config = dict(
    num_hidden_layers=8,
    hidden_size=192,
    num_attention_heads=2,
    num_key_value_heads=2,
    head_dim=96,
    intermediate_size=576,
    vocab_size=2048,
    hidden_act='swiglu',
    norm='rmsnorm',
    norm_place='pre',
    norm_eps=1e-05,
    positions='rope',
    rope_theta=69700.0,
    rope_fraction=1.0,
    qk_norm=True,
    attn_scale=0.102,
    bias='none',
    tie_word_embeddings=False,
    parallel_block=False,
    init='uniform',
    init_std_qkv=0.0463,
    init_std_o=0.0575,
    init_std_up=0.0662,
    init_std_down=0.0662,
    optimizer='soap_variant',
    learning_rate=0.0112,
    weight_decay=0.0,
    lr_head=0.00945,
    warmup_steps=109,
    schedule='wsd',
    decay_fraction=1.0,
    decay_shape='linear',
    final_lr_fraction=0.0,
    batch_tokens=65536,
    max_seq_len=512,
    doc_mask=True,
    z_loss=1e-05,
    train_tokens=199500000,
    max_steps=3045,
    dataset='wikipedia_en',
)
Each number is 200 + 20 x the weight over its row's rms, rounded and kept within 0 to 999. Layers, rows and columns count from 0. The size before them is the row's rms in percent of the matrix's.

# layer 3 MLP up, 576x192, rms 0.0646, rows 109-125, columns 0-191
098,176,233,237,172,206,193,177,183,209,217,205,182,180,174,227,205,216,231,223,184,203,189,197,218,195,173,197,196,201,215,224,192,203,213,188,220,223,193,217,205,224,177,197,199,192,202,196,204,220,177,178,202,228,230,203,184,190,220,177,188,195,192,187,217,226,215,195,188,196,207,204,169,159,194,179,220,174,215,186,205,211,180,210,169,187,221,174,219,216,205,178,226,208,207,185,212,210,179,196,205,189,190,210,176,196,204,190,225,216,199,186,209,204,194,172,201,193,228,194,162,223,194,182,208,197,245,159,206,188,198,169,180,220,215,217,216,159,156,147,205,188,166,209,201,216,203,215,180,199,155,180,222,186,195,214,197,218,186,204,257,176,208,181,197,175,214,166,182,227,161,181,183,192,228,215,187,233,193,149,206,202,204,174,212,181,198,190,230,184,195,195,259
095,142,201,199,251,211,212,185,187,204,198,217,219,173,213,222,173,208,212,177,184,199,189,169,182,209,175,198,215,195,183,230,189,220,242,166,200,218,177,211,209,191,168,201,202,227,245,202,224,199,200,203,171,237,200,197,171,218,187,182,221,211,186,189,251,234,202,192,213,177,157,234,160,202,197,192,201,210,176,231,202,165,187,202,187,207,235,191,192,229,201,201,200,223,216,218,187,174,184,188,213,175,179,222,196,217,199,195,187,200,205,221,204,216,170,175,222,213,204,182,190,215,201,189,166,200,210,181,192,193,170,201,178,215,220,206,184,183,182,173,222,169,142,201,191,172,233,228,194,179,226,213,194,199,205,208,196,215,204,219,203,230,233,185,196,202,235,212,188,226,183,244,187,215,196,192,205,201,191,193,180,211,199,200,191,179,225,193,195,233,228,208,185
103,161,226,234,210,198,188,207,169,212,177,206,202,213,200,212,234,197,238,208,188,208,200,252,208,210,167,198,188,208,207,178,217,214,229,180,193,194,216,199,170,187,217,169,190,215,223,193,201,232,202,211,214,153,164,208,197,199,230,227,237,185,206,176,230,222,190,215,217,175,203,208,213,182,180,229,170,177,185,180,183,177,155,195,206,215,185,206,168,162,164,215,192,191,201,214,200,201,231,195,207,205,229,192,211,189,180,193,207,212,204,206,171,202,191,193,181,202,237,198,223,226,203,221,171,196,233,206,208,210,187,219,208,187,214,210,200,186,180,224,220,196,188,160,199,165,213,214,202,221,256,220,215,180,214,212,189,185,166,192,223,213,213,170,195,243,198,214,187,189,231,225,194,229,207,186,223,205,210,183,170,177,169,179,200,199,229,226,197,221,189,209,173
095,223,228,187,223,180,232,211,229,214,179,179,206,250,202,220,209,202,179,218,235,237,204,184,192,189,170,173,203,192,196,164,186,200,210,196,198,183,202,258,224,204,160,219,203,191,207,190,207,232,240,177,234,214,242,210,179,227,193,194,197,202,179,214,222,217,192,233,196,189,173,197,201,188,202,204,223,199,209,213,234,229,205,164,203,197,210,210,185,185,195,241,202,202,215,184,224,158,219,195,206,205,185,239,162,188,200,197,223,223,225,157,181,234,174,175,185,180,197,202,190,205,201,216,223,202,208,204,223,212,184,177,212,194,204,190,214,163,211,209,194,183,202,210,218,166,204,197,187,215,212,180,221,169,165,194,216,227,194,209,201,191,188,164,229,195,214,201,189,203,155,205,198,177,172,190,216,182,215,195,236,187,196,173,228,190,164,186,191,213,217,199,202
106,241,200,213,192,231,245,175,214,212,215,194,199,221,221,188,214,226,224,194,199,183,183,183,201,228,202,194,163,181,165,161,222,226,194,205,223,214,182,180,184,193,187,192,198,203,170,218,158,234,183,197,215,197,215,225,207,208,213,195,214,246,179,199,191,196,197,209,194,216,210,207,226,198,215,198,214,223,183,206,200,201,207,222,210,185,196,202,218,191,216,194,198,207,198,203,207,228,200,171,213,176,222,209,186,214,219,225,172,151,196,195,211,227,213,194,235,191,180,148,243,198,207,198,213,173,230,171,215,229,198,257,190,199,144,188,210,199,205,209,198,212,165,181,231,176,191,209,225,199,200,228,178,206,222,214,192,207,212,207,208,192,218,186,220,202,199,197,206,193,186,196,187,196,194,169,173,232,214,228,179,206,218,162,224,254,207,185,195,228,186,208,161
107,197,189,192,187,191,181,242,203,187,234,235,204,213,176,203,207,204,181,179,223,207,199,215,184,204,163,201,219,165,224,171,215,189,230,223,175,202,204,178,189,216,197,169,228,233,186,182,144,225,205,191,188,203,170,199,208,169,215,159,220,190,225,192,191,190,186,204,215,209,234,229,204,175,160,194,209,188,225,204,210,185,209,212,224,187,181,200,195,213,202,161,186,201,187,184,213,216,198,181,177,215,185,207,222,213,210,168,206,233,202,156,212,195,238,216,180,200,209,206,214,171,205,224,195,172,187,217,196,221,210,221,238,225,198,193,211,199,213,193,189,204,170,213,232,210,217,171,195,175,222,193,197,204,185,231,196,227,216,224,224,186,195,173,211,158,199,197,200,225,253,197,238,223,198,210,216,201,197,196,144,199,217,201,220,194,178,228,213,189,229,215,221
105,213,183,198,205,221,228,240,179,189,222,186,238,203,174,221,183,174,221,213,196,186,197,212,219,215,191,195,184,212,213,199,169,181,212,176,187,188,216,213,199,220,218,187,203,217,166,211,233,231,212,207,196,221,192,210,233,188,195,201,171,192,191,207,195,204,188,224,202,236,212,178,202,220,218,212,201,204,188,220,229,204,179,173,255,186,193,200,175,188,197,192,184,163,220,231,187,197,258,185,220,213,197,193,204,211,204,178,223,216,224,219,205,224,181,188,172,188,181,221,202,180,177,183,217,180,177,215,196,200,203,184,194,181,207,173,173,180,190,198,205,238,180,209,214,180,201,152,200,197,217,161,210,207,199,222,153,211,160,203,167,196,203,210,201,220,136,226,202,176,211,221,148,171,205,206,237,192,227,169,204,201,178,199,209,222,192,193,213,212,200,214,176
105,209,195,189,166,188,199,206,164,182,166,187,204,187,236,222,201,181,171,204,232,221,210,230,195,182,213,198,186,188,187,209,189,177,222,209,176,198,245,215,197,186,204,191,208,202,189,184,197,205,190,226,238,184,209,133,199,180,232,213,188,201,188,169,199,168,234,211,174,201,185,211,223,201,229,194,223,230,201,193,217,226,222,193,185,205,212,228,209,219,205,187,190,194,237,210,181,224,194,211,216,199,182,196,245,175,196,216,186,195,201,207,207,244,170,191,188,192,225,200,195,176,217,245,203,195,212,193,209,232,180,211,194,225,184,207,184,222,194,215,218,192,217,234,174,167,191,183,209,222,174,199,193,174,206,216,212,214,221,174,206,225,177,215,168,189,225,226,156,224,197,197,224,214,158,158,190,199,225,222,163,214,235,204,203,229,203,186,195,199,220,211,176
104,242,200,223,230,226,207,210,180,227,168,202,207,240,226,211,222,186,203,195,197,206,222,208,197,214,210,198,227,222,214,223,216,173,214,229,157,229,215,206,199,147,210,203,196,218,217,167,223,216,197,183,219,185,228,217,179,187,252,166,223,164,159,182,199,221,218,192,210,222,216,199,195,195,210,224,220,179,191,235,182,215,207,174,172,215,184,204,184,222,196,161,198,205,200,195,202,162,219,226,210,202,196,196,246,188,187,173,210,206,199,233,198,211,185,214,193,210,180,198,166,217,187,183,209,206,185,207,214,178,231,203,210,193,188,199,177,202,193,226,209,190,168,220,225,177,215,194,227,212,174,213,201,206,224,142,178,187,206,178,178,208,202,177,170,192,209,200,212,183,235,202,181,224,224,208,209,228,221,209,176,221,175,186,205,209,170,225,214,200,215,207,180
095,171,205,200,181,201,204,153,223,179,214,212,192,233,177,137,221,207,190,220,192,209,184,202,189,208,214,185,197,228,211,161,197,208,181,204,201,249,188,199,201,187,204,226,193,187,196,215,228,180,180,201,195,189,191,200,200,225,193,170,221,209,196,204,217,204,200,189,197,211,160,238,187,201,202,243,173,167,177,205,204,228,205,185,173,176,176,208,181,195,198,193,190,224,176,200,207,203,226,217,242,203,157,204,200,206,188,195,211,196,215,195,208,198,230,223,209,220,209,210,204,201,178,217,173,204,188,194,239,187,205,177,178,211,214,192,213,249,245,141,198,197,236,226,202,219,178,205,195,227,140,247,209,189,200,222,187,219,200,183,210,221,199,182,210,195,208,187,191,228,172,176,204,197,192,156,211,200,182,195,212,203,199,192,195,212,172,205,154,206,205,186,191
100,224,224,216,186,196,181,220,206,197,221,201,200,185,216,245,190,201,196,228,220,188,220,205,197,229,196,182,176,230,219,184,219,203,214,216,215,198,177,218,222,223,180,211,168,213,199,199,194,199,157,171,198,189,235,217,189,209,174,183,171,217,177,197,203,179,211,218,213,193,195,190,214,202,193,181,173,198,240,198,237,176,219,140,221,199,198,190,211,191,196,205,194,193,210,190,171,200,210,206,213,191,190,210,181,206,243,179,213,217,224,222,221,176,172,227,230,186,196,205,252,180,201,205,178,182,206,188,164,166,184,224,167,206,202,243,153,171,191,215,206,170,205,243,176,225,199,211,192,213,157,218,216,182,232,198,184,213,190,192,200,164,180,209,185,199,164,197,213,183,183,198,187,225,176,230,175,190,181,203,207,211,217,195,181,217,210,222,224,180,223,228,191
106,159,208,199,198,198,207,225,236,184,170,213,189,194,191,235,239,190,169,177,223,209,185,194,181,202,235,211,219,181,197,176,186,186,205,187,211,175,207,170,182,206,227,212,182,159,193,208,189,190,244,196,179,186,206,206,196,230,209,159,233,203,249,183,186,185,176,186,188,194,252,196,239,221,234,207,219,175,169,194,162,234,197,220,233,200,223,185,225,211,192,235,204,183,220,197,195,214,211,199,237,191,210,186,204,211,207,174,217,221,203,201,206,252,174,191,239,186,185,204,203,197,189,205,177,217,210,187,183,201,155,193,208,224,223,246,183,194,176,205,207,194,175,200,209,233,198,200,182,215,217,223,168,185,231,192,217,194,199,176,194,172,167,180,178,212,185,207,191,180,186,194,196,182,207,192,190,201,195,218,233,213,206,184,197,199,213,200,207,185,189,226,218
100,225,180,198,221,198,152,192,221,206,220,193,207,224,173,198,197,199,204,227,222,208,218,167,195,227,189,236,193,197,179,178,186,195,202,203,200,203,157,212,176,212,175,163,203,212,202,209,188,222,190,221,189,181,200,237,173,223,192,203,194,180,192,253,186,180,202,212,216,198,205,218,212,216,173,207,200,177,213,216,172,206,172,145,176,187,210,197,230,215,211,211,186,228,151,201,176,201,195,168,208,216,188,205,194,198,231,206,233,202,179,204,203,193,204,182,186,219,193,221,170,230,193,181,246,200,208,204,219,198,153,183,173,189,156,196,183,207,219,206,200,195,155,215,202,216,202,193,176,184,209,205,203,177,182,212,168,181,222,205,175,172,185,211,182,189,158,189,224,196,151,188,174,184,225,184,191,212,165,181,194,193,171,204,201,176,193,195,213,212,247,199,192
103,191,200,217,183,202,189,180,185,212,201,218,215,211,228,196,195,210,180,215,202,195,192,208,211,200,177,232,153,218,191,192,194,253,196,222,235,176,183,191,233,192,201,188,204,193,196,245,189,202,193,176,177,167,195,210,183,243,188,220,223,197,194,214,167,196,207,174,170,225,217,202,209,192,223,224,213,186,215,202,212,195,200,224,212,219,184,226,236,220,190,192,170,180,192,231,179,228,197,197,207,180,183,201,188,218,188,179,212,217,192,177,201,212,223,232,199,193,200,185,178,224,200,219,179,217,219,152,214,197,229,200,172,183,224,170,192,158,195,225,188,173,225,202,204,177,195,189,172,179,131,228,234,209,195,196,209,204,204,208,181,200,178,201,184,170,218,199,177,207,166,218,191,211,177,168,214,213,211,179,164,185,191,211,177,196,212,154,246,197,215,212,225
185,204,208,215,168,180,194,206,199,165,213,200,198,188,212,173,180,237,183,246,206,224,204,199,233,174,182,207,193,218,199,202,227,206,192,197,216,213,207,191,221,177,202,177,203,191,174,167,199,176,241,182,186,196,202,172,225,198,174,232,200,174,245,214,208,220,176,204,182,206,211,203,210,213,165,234,171,202,166,225,204,213,228,208,190,225,183,193,201,181,182,193,176,198,205,167,173,190,229,222,209,141,200,190,171,234,191,191,194,224,190,191,200,212,214,201,204,230,202,224,201,193,172,192,201,181,213,168,182,186,180,199,207,254,194,175,206,194,230,219,164,198,213,188,177,183,167,165,232,194,197,223,204,189,230,172,180,187,219,184,209,210,221,183,182,203,195,233,218,218,222,238,167,229,187,216,171,201,198,186,166,199,198,192,218,211,202,221,213,198,220,214,229
098,223,209,199,213,171,238,193,191,176,223,207,215,229,156,177,215,212,213,180,228,183,162,197,169,215,197,185,203,179,195,170,230,210,244,207,168,217,171,183,182,191,183,220,223,208,202,164,202,183,219,191,196,213,201,209,210,187,208,205,156,216,168,141,196,171,175,220,189,211,203,198,208,221,203,237,180,201,173,194,214,195,195,205,202,196,210,202,202,173,222,231,161,177,219,223,221,179,219,204,218,217,227,189,235,243,190,188,174,196,227,207,199,201,199,204,225,182,194,219,204,179,212,217,165,191,190,187,215,243,193,178,260,200,203,218,206,202,193,214,215,215,180,175,195,179,180,224,211,204,194,168,221,161,198,202,205,170,234,190,190,165,225,196,181,197,187,232,180,201,213,206,213,217,208,196,219,184,207,201,188,179,184,200,177,175,195,193,216,198,176,225,215
105,231,204,213,194,171,206,218,217,191,217,198,219,204,221,160,168,210,197,211,164,220,185,226,206,211,190,182,189,195,198,164,224,187,171,184,185,217,215,213,155,153,229,184,155,200,217,196,206,199,209,159,208,195,185,170,189,186,169,207,184,207,203,236,217,205,153,229,213,204,205,182,204,197,215,175,180,206,188,227,166,195,196,219,217,207,172,184,226,201,200,224,211,155,195,217,176,227,196,205,205,183,235,220,220,217,202,217,189,224,196,203,173,204,186,216,219,185,191,173,171,189,206,234,201,208,186,206,248,184,192,181,178,222,182,206,202,176,206,176,226,186,246,159,187,220,213,217,162,204,190,183,186,199,204,200,229,208,199,183,193,217,234,215,188,216,191,227,200,178,192,178,224,233,201,194,217,186,201,219,197,189,202,218,197,190,189,159,164,215,194,223,231